From a checkpoint of a small transformer trained on Wikipedia.
Size: 4 heads of 64, MLP 704 GeGLU, 10.7M parameters.
Architecture: RMSNorm before each block, tied embeddings, paired heads.
Training: a variant of Adam for these matrices, 695M tokens, 5300 steps.
Each number is 500 + 50 x the weight over its row's rms, rounded and kept within 0 to 999. Layers, rows and columns count from 0. Numbers have three digits each. The size before them is the row's rms in percent of the matrix's.

# up: layer 2 MLP up, 704x256, rms 0.0939, rows 153-219, columns 64-127
# down: layer 2 MLP down (transposed), 704x256, rms 0.0768, rows 153-219, columns 64-127
# gate: layer 2 MLP gate, 704x256, rms 0.0941, rows 154-219, columns 64-127
up153 098:522452499493403498448490496559530422485408499573429441515503497657465529477410472527474504403431469447518512518456432432440550488559523542532555518564517524491497509452444531532526385457488445
down153 096:503484519518421452532554484573516434509523513556400439425534497502436539472491605452522526410416481410544511538496558520510461501495589496486548475500493529503514420364555553452497496482448536
gate154 100:499595409547523526528547463520505506543462479494426487515553484547589476579539497474497582500465443479473477463550542476497489517567593528466467532441480455516523455448450519507473483483459506
up154 101:474531422468534546529474556596522481437449491499468448554446433611484466544510471509469455479534420550481449485495447481478476549548422623526546540453491509474506501463511423530444495459550411
down154 101:564503474555467448590480355541491479467376546495475622544517477555487529487492564440509484484512538539465554472474445435456541525562601550515377546566559459449503523495526510403520522505477486
gate155 102:469406443537562533554471504542502383535459537425552574505538402428474552424484499543541562524531430501543476518533510545474518525486491520581528499421422478486517561473433517424473494562455535
up155 101:553424484478454475543447487471536460505543500551475436556482593595427531459527453633526439443518528506533405513468526473469446455470449447468525535472480539506392496397423439565522488547511503
down155 102:583514465457513523534445629573510478521524453565552509528545450469507537511441384480553600574494526505503470488613485505516498420477497495501408468490495424511488494487485528437484415565525511
gate156 105:512514508465527510504548480569474510539454439490442500522389491458462432433482506521522499521460557419530550498513526458416536479498469445473455470435441505577495538445561480533396565452439436
up156 099:548622580486472536486440580484530605524591432473530485498489588522578453516520464487444414529467524472483530509449460532560445474562434556516621538444508515503460507513503392554512494518600465
down156 103:419514513509487537529478471544469564502428508502486518508467473493469565532530415507508497526597476483477535483495526433439510589507515505506450538459539536496544474471513591500540550461417557
gate157 099:600523541516524424470514515420480427566453452540457572582531460545412462482470503470541540528521464513547449475447495515470431530527626519495525538502595461473552525547448481574502513459599561
up157 098:461524524465517504588576461567503513481496500512547505558550487538545568489429483338525562590527474491513415480508480476456440444485466460501471474543547477467504487482494581553477536602619586
down157 103:515553542534428531530421569411501457538520467465481473443412447434480438516525542489588501515553411502540498482447584558487472427481456518502557493553534612478469554448500427472465461589530541
gate158 101:579504493533529548481552522521559556573396525439581544545446530488457590445555477579510523521420487483476583401592520474463540567457498529492402510496493568468558507568490549586470572556521412
up158 102:444553449535529511557432551489477487589498505469465541425530490499461514497432517485493396483486432493539463465548508544433511476541464377447496553446488467459480570552629523503531504531472549
down158 102:457547489524455539556498524457540551473545602435566545548408483550506503527514523533525462478549517510490506530519504490541513525471543488523582445561456551551587466515521442561440438554431518
gate159 107:471520520501443414452553477558592450453416424514544533620463512461495480463534549408550547458465467499535483507423429529498513538524551474535544554561528471463532481462491606544451520472558473
up159 107:593570506458517585542513468475485467446477596545492470579446568466540517472466504403393494501486424518638543527520533503480589505511545442492533502474550552498500559490487526544527483521527582
down159 103:485457504548652535474511486428478551477531503440531475419560376439511496596506555495535576499524534546441571568507547488546474399440492578453449487508593556530481474413468507479502414544451515
gate160 102:563553524498511478484569578491486524544511473462463474532520502441440475552484535514478530500573481569441477492517512480443503435430629503471548504545483533440513522478402546565454543498561489
up160 101:421545519522461411430570565454554510450436526495569509482524514424481463483421480557467522549527513498454512444486497559490459455481503507409482509497521457425511471453531532539528562470539407
down160 103:588539522489528503493456521443514526454520495469490435576484455428538540539489529459474536430524528452469503547570449570502566487419484450409568570453423522471533476510528508469483496555511468
gate161 101:505474552563569500356525527494465480434439518459476495496544433506518501401592466442540494542496454500443568462455457421488457484515553567593446587494513510438601509477549465589587494409470516
up161 098:491474486427542552481622491515524563525439516522494444479465565462554518491521464481524448473490476531453494547458561546520527530404503521499564462542494447521460533435400493511450527510447516
down161 100:447472512532621423481511451445428529510484462548529525551430452476579461493527519524495471550548434476504510475447514439529497466431480466541548501497481528512552428535617578565624567455523553
gate162 097:536558514627581395448484448510520539499422467506480467582491518512505492465495452526521514429507479438493587488568509459538471465556463471547422492554491490429543497516520482514523534616540529
up162 098:552440503538499540530592458366514480501527486574491456411529439509577559445468483488472493477539492543441507518477396481531629444501427470517422438548517486475558448534516434479543413524482421
down162 095:475575478531511433488596422532466491484539442485515443479472548513556492525542515552496481553499415470488374385476503489469466521567415464589551561463500400500406438525457488538536425408550402
gate163 103:449535497498513583459559573560540500437530487512459520494506505373419503433580532399420471438489500518517512496448425478550438441492593503486464502559578533432576450474413541568453502488436594
up163 105:468428455430546516496547469540455543467513566608516477456491450520436436538560511513531485484464559405530460544468477549522550522505561476508544477504519423464389455461458525504448495473504534
down163 103:537468465466528478491487402459515509453496506489469477464488513527553499534502533428586427567569550441456541566456672544429375508509485401574552531436390492632452523521524488488561489559437502
gate164 096:499432390467456523478499460403506529413580510507569598501495409495491510487547483486578398508533563526495483403420487475461527553392519556539537547439435482451475523505455433508427556512616458
up164 094:529571604574480428424538581463573461479556505521540451401527489519470519491549487435541458458418484539546495497453557536451475517404552480496487553438569460413476407491440441495416496549482523
down164 096:429532415483563559516500449481435543557463565491498609613533550509530533447530515463460544569483529458475496531568487491445515488485498479450519501477449559501523565542430492487526427438533481
gate165 103:492443515556547472520464541470495437523547492531430493563447506518471463421438480509483515522508462533503521637521376444563455551549585545540545536489509468495526575390510486490373514493513566
up165 101:513440502512518471561384449535424459537559503525474447539557545484585442529405528530544411501496564531572451527529546455473440512532560506528512465539444503520597466410549512438486458509418458
down165 102:468626525559409452524509417422499532450479467530437461542364480483483561419531511521510466442517523591576447529461397511573497488382461595457453538474544481504507514487475453485570431532522472
gate166 109:504457498530549408462518543479543514473516492557546538494560457435506496458609427515437535516448406445461469417487472402477503472475484511464509526570516415474545543590461570505464497456475524
up166 101:509505563487504476451508541427549507535513491421384465501392458552594433440567548467525510389505520455531551499482491458476552419461571499544527414474443448488491469551499492496547525599463452
down166 102:505509518456401504520445454465471573546538444469451482503543512467513542512477412482521596561384531490528514488479534529562589461556464623436484517526548547535528483590498536565519580414465470
gate167 101:487435616442552496492508515457542507460414535452467446505534436511497614518526472436510496542482543436454485466485531486478482398629544521601426555580436464435540537523411523455484545465464493
up167 100:543519504505553477459472417525480487598450551464486469515471525492492501565509484443485510519434449394554508471537555462508512411589417454517382515547492416436522611481568512429461551465589552
down167 102:496407480458506484579484462474425549508423459468552532619409468554546616525425572424478562508527534447467451427525532567477449511492523511469504489506540569539514446414434502522461422469476413
gate168 100:466524576530526433526528438510521582416456529604439471513439598534482512518442414399526528528480528450466552522475544533408441548531573485484580480551603475463516440498469601447491564562439445
up168 101:404477437493499620431458533480442469514564493445497493483447516523613541452440479507507544450422496558553437579508487435486450518504547422458436576427484539507488476488545512552394489517452514
down168 104:514467577518480428468481553493523481532495486460479453475540471572551550486590441467544502522516448470598572560468497477421467509540545539493463491584565640460374518585510469510542516465497498
gate169 099:585513493512475464419565519512540503448435486506530454547500481469458463408532419468576489416460440592525584484561473439468473532535555576473434531543577479555534486518505429469441566521541472
up169 097:567406524510444500478509473459397435434482494573588508500557547445511507382508532543481537541484562438478407480468438560596536467537475475402582553553519527464467511626532479507487470501573502
down169 099:393503466507459415455466449548534519520581564433489524460508480460444519526563484458565501606481449466536521527518443439502417539511533560534605466429445559536464571458537535492400418454463538
gate170 099:467468399510571487538467544449450485557389542497554515435508543520482594538532506503451491519426463582593521438504555417482385446451539534470479468517530560420535480530406545475506502463509513
up170 102:557473558490428454450413590457482499485492464528543539481463416583561512435495469479435436491474433509511493429443532573475488471494445570512455616533558567437568504496511522500432458534564555
down170 104:531478496475505544445421378404584516541573508487459543443501504458540586491487490500523566516622441495473527564489492525490420484464529579569545507510458521426463470509541522506419472511521507
gate171 096:458538503544543529433576430530514573448460455475480591494417513464464422382490594437506464463537557443557531562557609504458515507490548544486508460465436446548536485543525471497509484488527524
up171 098:604481469494431433533579405533533531526457458624472454542513515489536571500407487509587493581418518460521477503514497498525455517566544548464515530603460460464500510522482445421508469548475551
down171 098:583472454490407538425522424509511432518477509420492530387476498504563522467622525429500542554553508459429499485574474527410524499518574416474463469424557493523500518461501621585471410397524483
gate172 104:574557497479448498509543579516445503501548501509561553428522388471488428549509553454459447574457500446419497491484577455458546578540549528541511577463429476453484421534499607523571534561553465
up172 103:474477558596445513499520478582448506516553553483467492413419632536492446544583555453577430619483500495617457476513524560450383514453523569482450460607527581523524500531470469565452435541490528
down172 103:531592539399490488543521462550432471420464486499569482500525487533461545458538485534445520496604484567447551528472519394497528439560592568590544540601546480548441571509579520556472576377625495
gate173 102:529480498494445363425506389448574393551437559521535515466520540534483507517472493447550495541569465518463588479575530540525467474482510592504425580539488470474551464512371557544484540454464561
up173 107:475546545472492483542480544448478575503538471525466458519494457615428483355479470447438533597568422537453511451520584554508446447576505506478533511500487493558428557456442556474517425562498560
down173 104:484520465482572366496495495575510570483464411524511551449418615517459507508474598527529537486560518453498558458468503577483551481620471413488483563436596506546457487485548511487578453523489492
gate174 103:517446507442538474452560555521467478458587555417463545532503506528486462541526470499527580464524526437403545515535507458400522467487567505530514491483459550466625543571368537555439541563515540
up174 103:505517467459544459473618566444502520532614490446529547520630511498483510462544524553433548544477521522445511511527531503473491458408567545480524435476506539523463511553506497580461511482533500
down174 104:585537586425568505503498513470457566448506423415502567386477472414534371572462543513467551446465495397508526473512543531485504539509478542568507488444538448542558479574478528493495441463470424
gate175 102:464391574510586540512494478475529571509445474529508535576373418454511485474599526479447524444563547478510524504454527501524538532501478547505458484434477462439491451575491443495384510548409485
up175 096:562573522492465499519599534533551443437554481479459391569510596539509545493590498507480599500395459410498456525505365483482488524443512455450586513502527475547457449511480517439524461370534539
down175 093:534436593496559456472494437574623483537475590465537505431480435495381542451402530506502537443505493518440532475546493482414533461563563535470511508495452567500524466441500562467521604582497610
gate176 099:504474464472566493564480488628499543572402486533536548543479413426447575464458517480556475445461394488474522420473422437536494555529546558545474470464480517459504464447503572495507469497498507
up176 106:515544506447467492429615573378524469551477488540516451508589497521563514476560455534543443538570559506567457525564684576440504547509563529492550518468504450562490545456473499512552514466477609
down176 105:483532468500517530446478489438572476530391509477504537394521507426453568536560441447599495530558483497447477535556506484551453539557420602490465517476449536533522518435553480478534532458459510
gate177 098:553541537579462471599418453544570492450469521465508496562448504531515535427446542579508459534546478496484496467527508463437529456549503572516494552515446471476616540500499585522424482518531487
up177 097:465448505508601497528461489550543459601427381602551460559488462441570453507518510422505444538480529383379522572492516493441576512459496466515496409591505550528473517555497503441491454610506516
down177 101:522506451436396438487454517487489456426485555558491444457444535518481520497557529502423503507476531555429451494553541455509514435505415511420516493490548490519411501397495518534530569623509473
gate178 095:499487482456455397449543577526491454526531442487508503537513484466449549545601455489532481629524410426463457510470511516525415410414470541495411481468539441557524509476492535507479489462483477
up178 093:547503552481487379506446525478479515508442527560538527520533486474417510512495452491461451545496449507550499547530570519516427496560409536483425550540570556479430581556586548508494441472445432
down178 093:526439525517536546563505530468439432579512489456518484574484501561586592519507470421473598532431529465553405504384490529611573500542615441497531364524508412498462466512459564520511563404480561
gate179 099:536502514457506524547428586534450490399488474436523469519491411529474511416537423491504450506518604518501505461518589448430459493480526507479465570522504534550524564511467503567459569564459483
up179 103:445510439554540504487478507468595492567512418516467484547522469463531478431568523489581494476523498523433515503507496500517518485530504507458504555486504508461557494522443500489449475494546488
down179 100:482500498544585473475541476540465491431599469430535577449501532513457494423502503434472541417477477490526457498374542481502475498492532539531461529581469580615499515515436468548445499358441507
gate180 099:451527431502591469477438509559477424522480450502477492556560377424480417631542497444440532413590482447452508538493494435474405489494474567541597525468536468464447406392534498527584516431482533
up180 093:621422394539532563591456455538511422502466549469536524444550584454470538460501515550481580452573457501538458403509571503572457561611510441535491473511510470494580496512412523546409516498536537
down180 093:477543528459490443433452547486534533578502480464444551549505462544473559521537523552456494511505475484553478451421509530490398462519599527475452445525424451526488489471533484462585553439510562
gate181 098:445532452505583500428416431549529570494456453437547553464531425449515492520487441487550516495496597477440486571504493487524466484474562553569505509361552456465557463496488474552514493574500486
up181 093:539442532558473460521518409474528510536524498518477471497485393462538514567558476506451541513583508380430554455564533508474466474491511496511490481485446495573446486475590445422486493521528564
down181 097:425510488473487475414470583449417546530343509492492414518515465464489474567489483483518526396538544532444455474466562489517522518522531544510473497461525563443532466397484489414627468637504566
gate182 102:497565552508592510534566459539518451459555475482601580526478540480537432513446518562538460541396540525506533588569479443421564515564529595566568427397372577500519446532470428458414448571557518
up182 103:490416551540544613480515462478441445426566463493534506439569450468511451520533473570486415609446488568478431469548555479427493473560575454521604538507481567645457599477460467457562503535556464
down182 101:491578533527589491530514518506565572496504520397479507475503469467532506592406484510616507484509447538532499450535538476443592489503559547428537562566504526514536509563532460471459482475524512
gate183 099:411513516473485441545559537513523490489458495515443545558544445514540431478597531485426614496501481532487485494531471546526520541558469468419431610442447486443494558488508526547431546450500502
up183 100:521467476626565460489449454482485485493521455510478528531553498374504514525545508507545560522518583381588493497508578541524485547462507433495491474475472494537572499527562569512558449498464564
down183 098:457564469422532467474499556495540538430510557508525595601468399512539462603487545535518574463519591523519475511503536566554479476479484483458484451513452502503498546524455468472455520544506436
gate184 103:472474483648559456515432498551494500548453565411482579608494482468460592527564530448507454504500530551477498578490481422560495596480516537467519488483437489542575466444503566574331557537500467
up184 103:477411421524552474427438431482480480535495548422404520543441439508430512460514461544429448620506502460558436552527518508507431466495486474447523458568419486481589579397521497452473458562509476
down184 102:490499498479589493500495476495500623524534530510517527505572499543512467457507513555468504496532520451465493544515429440493393405493490506490603560558445517523553476477430535460596513489535533
gate185 101:547615545495466517508442548584514577511381446433465545441485429553482532504530411496473472476428489485449437504529501479419554411452523488595451561541529454450594486442498466539568574566490526
up185 100:465538468538501448458436434532475451504485431479457482452530468523404479557426456532548574525552574485472481526527508566415516587464491457458520545426549407452424438524505546509464468584535557
down185 101:675483618489494444533428499430485454516463445465440472477537430504545440537526527537438490516498530456530504505526490485502516415547431521616458444597525495529586551462514492402507590555347598
gate186 107:492499534596508469369493431468495527505452551515417558491464443505480540503501431526433479456460497569520464507531514544436496436374532443488469547437560514502541422468570559541572552540556525
up186 103:432550445635463540535537496459507542475570582453511508467555520462464454470474542545519547478588513526592483427502468586519552561569458589522524466483542518510512548479524502565443495531590567
down186 107:483456452489509476538505516439501514407519518549469537445412543496554571562573474611502518453430586469432557527464536494506479442459502497405459594605600499537486505458456481413546519530416533
gate187 102:509525530504483532477436573451519539453502479522538515509552484562399534476567568547522440560455509474446492572475565452499470402492566428480583451492511496464426401534507461576405574527513543
up187 097:472518531599437487486499618517561480463542543546552528473506479528568458512502499484483598509512452586519454435429482534409430465536403491526503485470527527489495530543493497516563554492482456
down187 100:412505499347501490486493528489424475551474463439532514557439527559383567430512520465483412467399563468430553512542483515513517480525529454519504459500432593455511418441503446496484462532597541
gate188 099:440569608451525472430432543488521455517504404542442520496444415458450473505462510457540484379550494424440492489483457551464505477476513523605446494509583511487600538563511492540508506543582524
up188 099:535491593474509575439470601513478415451523542516616499503523453485514505501506488534519494444521490462499497492495475469550522486439490491577544522507565465506505464397532512541488550490474564
down188 099:484570458494508487479504517524446457476490588551527455426457478555526377468547478573433441423539493471488515351522477510451503552534470439464466434548503510474520510636585448547531502510555475
gate189 104:482618458579566521483550495516572525561455523434472511595484527468399519371503556507535493501532501517444526551621501460446497550472577523525558461544563526535582477467491505538487459471503460
up189 106:461510554578501464590541498569401506482468568517461519562518487495535576484561524552519423508492466444519526466528542507514531480601540541423470432509452484463522490445518492451441472482449462
down189 106:467506447452600535488466519443580437480473579631452530551574509478575555472457468511492497549477481477518550473396489534502443498537525476507513504485497461498539487527555485535439464477370474
gate190 104:515538471520476414493435471486444491458365499557428530457544522594524511442516512494480510496489532473496582449449537470542573562463542476444393514476482494468594542541558528577494503512490584
up190 101:508514579562542482427443445494542499428468534490579453560534547536570540526471520422538500512534612526513433519582430526497554502552429571524479427411485523540571510570544478421480520550602492
down190 100:461689503496482561541414408453477460568494599586564492420501494527501534448504506601532480502487374576520521551522524547445511501479489526504586453498482565462459481487506546551489505551440590
gate191 099:456622593516496543371532522555470444519533597606450537527503552490546530511524489565469541505536463478501520490416489468467467529488573499481545450474532510420516459649496482513447523511422633
up191 099:482410458480482551520452562532480544555546369545554479553502485489516494416514449499520471586455517496508441524475388409532503431488475467587529524510483507598455443501518451468506487500615436
down191 097:525536436505427470518527556568466483500449498458476533483582591471415554428487453502460484490473549571557399475479446495464533531453423471501478530554496385407494544456373555429520492544494494
gate192 100:501396607531604524451490537450476420481565474554423499517569486499404578410502493503564487436616494594460504441518556540377435437481503475524442530403529557520460577561584502569537531479455599
up192 100:464499571590453412515426570562481459580569543495504370466610437468543441591488450502597529446468522489538460446547568486380567470509483497536457461473496561464556523532411528521482601468519498
down192 102:560445500416463463493487571462537462406467548507565566462501555431445492525530446455512506498479502552528541605508553597523551482444450532531502522554452445418510462522405657528496441471536480
gate193 098:460518455556458513504459460533469628421466439494532541538504499463576572481533517545511558392546489525457511574513502516477422579422538478493508510516517425523512430567540456552496460498441540
up193 096:446456477522510562416610482520356455535508552510553471465617537511559445563504466527492571504532524553538486485519443526535580561445501508513493505348415560538460596563457466500521570585520522
down193 099:399513456514536575610484486466551511550495522442407619466546510496552576484542551478521506560448558413538431577473547486508412513514349588637505537547477459534478507484527504455490533606511475
gate194 096:508573399511551437493447465582494414555474434495485545570528509487412461536478539377553466514526458453486435540547511480509406487467534494441474541516453436607556504515469468495486505513568577
up194 094:533496563491495474415566579442489490490503516543620437524516473511408494528550399426566527614507443491544505460473414513428505468453580465523525553444462532565431525483475555487573466440461429
down194 096:560452432525592508473492429521418512494583409481525479521534554392589451359546476566543552477562513501447464494520493426570512486473498477510505399510534597490377552459514495539541523505555510
gate195 097:560509448517460551514551421508466506519471478467531540536460487418553420459537529483495546539454578517448598445524573370557500561472517544396463504442522590577499467574461542527453556388526423
up195 098:527561458530477466476491487416514490437533541426560540424596520481565463561563500481522499576530430386486536469375443573475522494403419530477488537477493577540478509459530492511511514481555453
down195 098:494542538466412444461521536544508409517613521502540454520395474563489447616471461485518467546535567492541477567529460400494478511399395506568548458502510481477436487585577570525602498501484533
gate196 098:489441563516589431523564520441604434433485583456511528458500516526480571443525484504508473479442467502563477530431471603504520463546486496513504511513525520527516436551547488459430448464475458
up196 095:506550523513486511533572483468485502552549511536513476528455586507523422498456556564560461543543562418440467441454531480444504522658528573541511528483463486473439604406405547484446570520531459
down196 097:542464443477493465509476544497536503488438487497541505565515499466560481569523550469459515510496384569526609505459549487437528363525520554383522456411518486609511456528461527509536407483486559
gate197 094:457506584535501542471518475477514482490570461525485459556536466457423374494512501546503563470612583439533439522529537533454504579477500521506579431512527388555493534485506517497538410564547463
up197 097:513513489464577511475499452511518513460540407428467529587506497454534444495503528529544529540551531451525548553486463529533488497541437427533472563511429491434530537506527525542589453429543464
down197 098:519506536492547468529499554449520431501561511584476424482562391534535536512493474412520472410509503529592567544526552519416522558504553497450489515496550511570522496425492493542538594498553439
gate198 099:533417532471534515429579417491533534555449646593417455558426456496502433453573508443430503558552506442504426495448462521495495579434556441498442458530495429523529469471506504537498419478493537
up198 100:546462502576472561492601488480535517451476539475565522483411464572505413474510576597499509539527547551513452524547565445543545617516515470459433430508507509592479456479610407473480449569455552
down198 099:351434443531454475536545522524559547520523503509463518540528548504575566465468514574494475557355488505462453533508467461445484362502587532455585437519501384519531491481597492502487511482482519
gate199 098:495468514451578480431536533412557423533549458461513431480593511624415456443576509486608492483466549544422532537410560498381467519548443456446447558452473474458492377467420515471478507540496452
up199 101:491489453441414521483496452469439462502470571570541585558637496492509479435533519538419499449552425567495466496562531468536551612551519478554518494394517415505501559498535454539537500510520504
down199 101:497535395445513510506484517455528476484441545470551533531471452509499499543517545464541453423512392475510533534574578470436459558460462488466567449537474553483480532572515513466529466581500525
gate200 097:415519527486479522459427584405608486537564569511477453442461518451509485426515493545508556456502565466539553469499586459423464515477520485558465489577509515423590484444414528506369546547394529
up200 099:546482545465495523493509551562477532481598594561389517454437551459529597521451567581501495548472511551498503502425428549457446478519551435383534526520543504532438538473611539551560506494512409
down200 098:509494554423484578524506442541549475457537496539451453498470421524548469513423438508438436458500526452548481493374509535535474501535396381415446519492590533548538449545508495511500433449446594
gate201 099:533465497482512427392471557494516435486418464556476511500522425556524473503491499430442476374480580519448450520559480469496530512565612593489470435460588477471551507512469463566484478630524558
up201 100:499473463507403500420571408458441489540524508524520443486401467483484459437437478457430447478432491475464525488490470461452495446541474485572543490444432428448488564459470524452591527454461559
down201 099:495474510522520568515606526433429553538452570518513450514539534532510542490452582406516445423591538400541544414511484526458574497441469566453492442517466536458536572435485632501416427535533407
gate202 101:614578491553540501487409473487553484504432450437471616526569420526515538551401417573467496491548486523493489483489457448552527389450547615504481516444475441448496563547531493447521540503465490
up202 098:521518476534515491560464479505512552589423475501490501466545515546507506600521567554390486607489502542559465606544526416456588464529516550580507389518515505486427512439532510543522509465579595
down202 098:569569479510474533523589515483518544465497470574483376472474382555555490563538477438551480440456437399443468419478441529459455540511469501564383551474435513477379552528571580433532578486458496
gate203 105:543509478607545502468428493469541416454505453461529496493542489460416436526442539458534490401469542509544480519573497440494477599557531505535516496445467564537497499585516519533511584568529602
up203 105:440415561522543525589469467629479512571451591448471483490450490625565557399539572541452506489524463592491486468433575524519465484530481429464386514514546483456558530389424410536383474497525380
down203 105:520512447564527500509474532461558425525375581415513606503574510469437494396477542486456605491496489475494472546461494443410440515531487562467488478554510539596505438418416512516503512557501436
gate204 101:530581401450522442500573585443522505505520450481590517560506549511496489473552518458568557467436425598490535566510553504422384550533594469612418535446476413540508418488458553515460559472564545
up204 102:477539565544545485576561488485463416525536482521435515523540440611488567500470418555504475459396508434576540513518472522501379482570523466523460462443494535552476460486455515455521515472532520
down204 102:456469451583459534606475536523565522568485527516546444515574394598532455429472500475455545463444587472475493371504506501497530441465466499491563387560504479530462474574516439519514474475520513
gate205 097:492602473572537463475580496506426498467480531464443440529479458536523505591496502459578574522510542456474449534492486503416501421459565498547427427488461570437578452399409567496555465530418472
up205 096:429395559514546458503389396444536525542505471504453413496453571594529570547535508444583475555464478523450540415503567552461486518620558504524421551489438476503523483515475482467473504532484532
down205 098:554493513519604564484514528500464551545531495470519506557499558472477444449518453450429479471606511445555524539511475509515584458425456462501482540540541554483438420434489545476553536514406506
gate206 100:501510495662468496494448477505463476548528517455415483484556528469498524522496604488499567425525500529510501499537618464503486424502484562517449448599562447520518576522482518591479554578572537
up206 103:505453521471502559456563460398487469488504504560440544482554530462524447491578478519456443510521478550539503522479481489503565487452492456506531503608549498497533472400494650456561494433445478
down206 100:562521485533530535456510511393458526557458444557510524565482420494488594570489441552613482498490528505577606528478451570531528456559472524471438466542430517441511465489638439471541512485420417
gate207 098:419449533406499444536472538544557466465458471528553447543523527475518472470530468454391439538606424499511432521594585578460506470517653508516477530493513425517455565539470522513451512532506548
up207 095:478505551487508516498580509549559453590552460570409459467531372434522455459555479567486520540615460456529496450458464477420394505491499531531498496522501489471558545496439531510510500504498422
down207 099:462483536559407532470475531555507511514434485588493600499468578478485472399530570458489458478606468488474430543533497480585459426494523460600502577448589500462512518565498436531528527445516517
gate208 098:477457484460542476530472437447555554537408538470461494557473493457463540490583480504567542471595544501468429517461555549484488509497535500589432417408449491371470473512457491569432519504483616
up208 104:535564525562539470423591536532393438527527512513527563465509512450464525445449468511547490590398538518544502541437549460417526554588543414442569605516489463593583596522423508494478554444508492
down208 096:493490511566572489513449436570537503541482403438479518514436468555497482448558524483526432626547532467670485503432472490524504503521586568465463490518442538495438507501505432532464486460568575
gate209 097:542546423576553484493425530466543447541427541495437423533588429436511523482462519463543456492501515550575476416603437499445472556447493489576408479467453526429569448540545524556630493452521534
up209 101:396457535551457501480501498557501461616475413408576453464450420588605403534522535549487435446491614500431361428418488506474532563465494543487531535492588539490504495529530433488505473528446533
down209 100:450460484487473525517544463408530513503420489516446617473472474478526579531576579556489491430473509452514487462486502516465525584522522489412498550502440531510408508504477482446492448410472466
gate210 101:506586555517602445532573509582389418553516538469556547606523425505516523533537564470530554498544532486427396495482550474427435529573561497534420520481469479521453573449556473433472597440466508
up210 100:485559485462595493589508624539492436452460462450421459559529474576544595628519506548515523475518528495538437524548473585548461518479486547547487530464449445518574526506552425508402550496502457
down210 096:487421563487531444478498452594528558524558619414584552587481486548523523497484500543442444526615563465519454545589503480492540504522531511435428517433605577452450498487511469467563585519481563
gate211 100:350415495470483511496599551428463496494477574423521479444484503522482378514544491527576442589568547492491467484390519522406490531516586523487509442364561463454535472509559447601448566533588438
up211 101:515483533454465552451532455489480508508577557579430501467482428553489530495406459492412561467517532481499475540480484555478443513483538451506461448549564460528543512598495485514624543523500490
down211 101:566532449516547436582517435524475531493520503522502513503505496562436507426491407467457529557537507489460553502414481456448582427478524514456467545413468470540557493575419494453459514507495577
gate212 098:524592584607551501537489574515529497465539430513522553525452457420553510460550478460531492529489613545482514507533555496465577518530517503508466516466492470546579413473483580587498543490486496
up212 102:447528535528523522501465518501542594519424686539526449513529547518447559408405464505508447382430570576527529473500439475478517456569508550508482517521473584542513458608526400595526497513438496
down212 102:482524511490523456505577459480479433522497551524508506636632507464520506452547455473530524528521465568504489444451604486502580362452440519457437557519474586542528484508495504568542438494390432
gate213 095:553453543560464460467404509581411555565427614465425541517483499500457493480508534602562508549530482506520478429456446515512434599496498521496500555546458539466488566533433511496487546490472578
up213 093:504570479543496460414409530465545520437477579558519537548538605529477498429508528404425495514438594501548387527444486536489458445510523504472483544565596481501497508540484501413505510469518445
down213 094:433504531480475598485517538536509466441571422499519473501413429362491449456409521475573459483554504609510487439578528520495495482456597584489433452529478575467498437561509466515503560585556510
gate214 098:479488449526547578464512457462450482492479513433515469553470507507411477468549496487514591533405447559547614592585549489502499563512607552572495513434590526491583430535460533521553549524491503
up214 099:475493440530501576521558543545495551540578475469451479499458537486494506496557562541520422483450553588439429578564529576446445483514557443483515555477398418532417351490512482522561469567543446
down214 100:454430549468512500383516463414439491524488511545402535531491586463560549499533515599473523518476474432546602528487463519558465450522569507534389544565528564488483506487542517461379512529516524
gate215 096:437530599429584482535536469466530464517412504484547477505510550523386468513509516524472562587504415466392494439528462434509478491553533475572515530471450510483446466488447558495463556568448477
up215 101:496566407510421490559481465532533534480474492461509612478525466531416540549533597477436558630535511509422462501521533488521480401568533549423489558458500514541476381459416473443460538517450549
down215 104:451537486519453506495468537468459498450508471546452530520535551522527484541419514422541556516536421401515566544491560484531460461575534520514431589544514544549494589506495543413450458432475576
gate216 092:495455494499471510544497522565483374531416543462479463573490401511441529424481532452498531447478432481490527510492458412487501531570469535526505535483501509530487509471522507567529542461562457
up216 095:560441469566557486545501547446534528451556412538449514500464478475504470532502475600537434531504612516558483460454590464374505524430575473473498471496550538494568579481471484550475440530480493
down216 093:565536505524536505408521534513671388541570522599483531536459460486508570510507470510492461473501511466490452635521511463433510543441537571486464389486464439498503477469522550466546624498432467
gate217 096:527494565492468503574512591505508421436516522526489475521495506615461464517514508509462480510460467600488516582527561408414498518577519535475501485484447520583436448387447473481454443633456535
up217 093:426550507464479444507540562532445504426518471458491453496574481471507451473445446480538575497513499560436455542447483538519607573476536532551535555439458428495514468599552455425412469544573483
down217 093:498378448509403505463498479512443416504481526483555517489504437544479503431543542504447478467582514524594493595567531429518596379523478469528583527508497492546503488410493542506560456509450517
gate218 102:554424499474534493408551463439448478393488515494550582511500522570443559426510568513546569506453545448609537502479467517482423461463527484522486468577496416511555479503474499527463490463564495
up218 098:491519472497471436495501484540430609527489595512534432435563442535510449526422455488562500635455476471577395523470509442506525543445538468541432545513539509523575539527565404529549495644534484
down218 100:540513481497452476434466480575530429380459560523414456483483544446474475487498546469455537428473455549529485541496420462504461378535575532427502534567520518505502486494444496490457553522560530
gate219 100:423470481437529514518491439445515511446485527426520513572466494456475441440523529406544506481561439481499532571461513478455453528450513540580529573432484498470520453492549552468576475517545450
up219 096:592570426523550512440491575479505476510548448507597504416539532513469550561482604511483521560511464514479569524476514431534474451532507424503541566553561443523570581614488572524513504563502531
down219 099:422497559444536551600448478486498535484477485508511535493428513484536483494519591564525546412631447476486479465585424467506491553473457586560487484478580461349458531479399475442542497530557445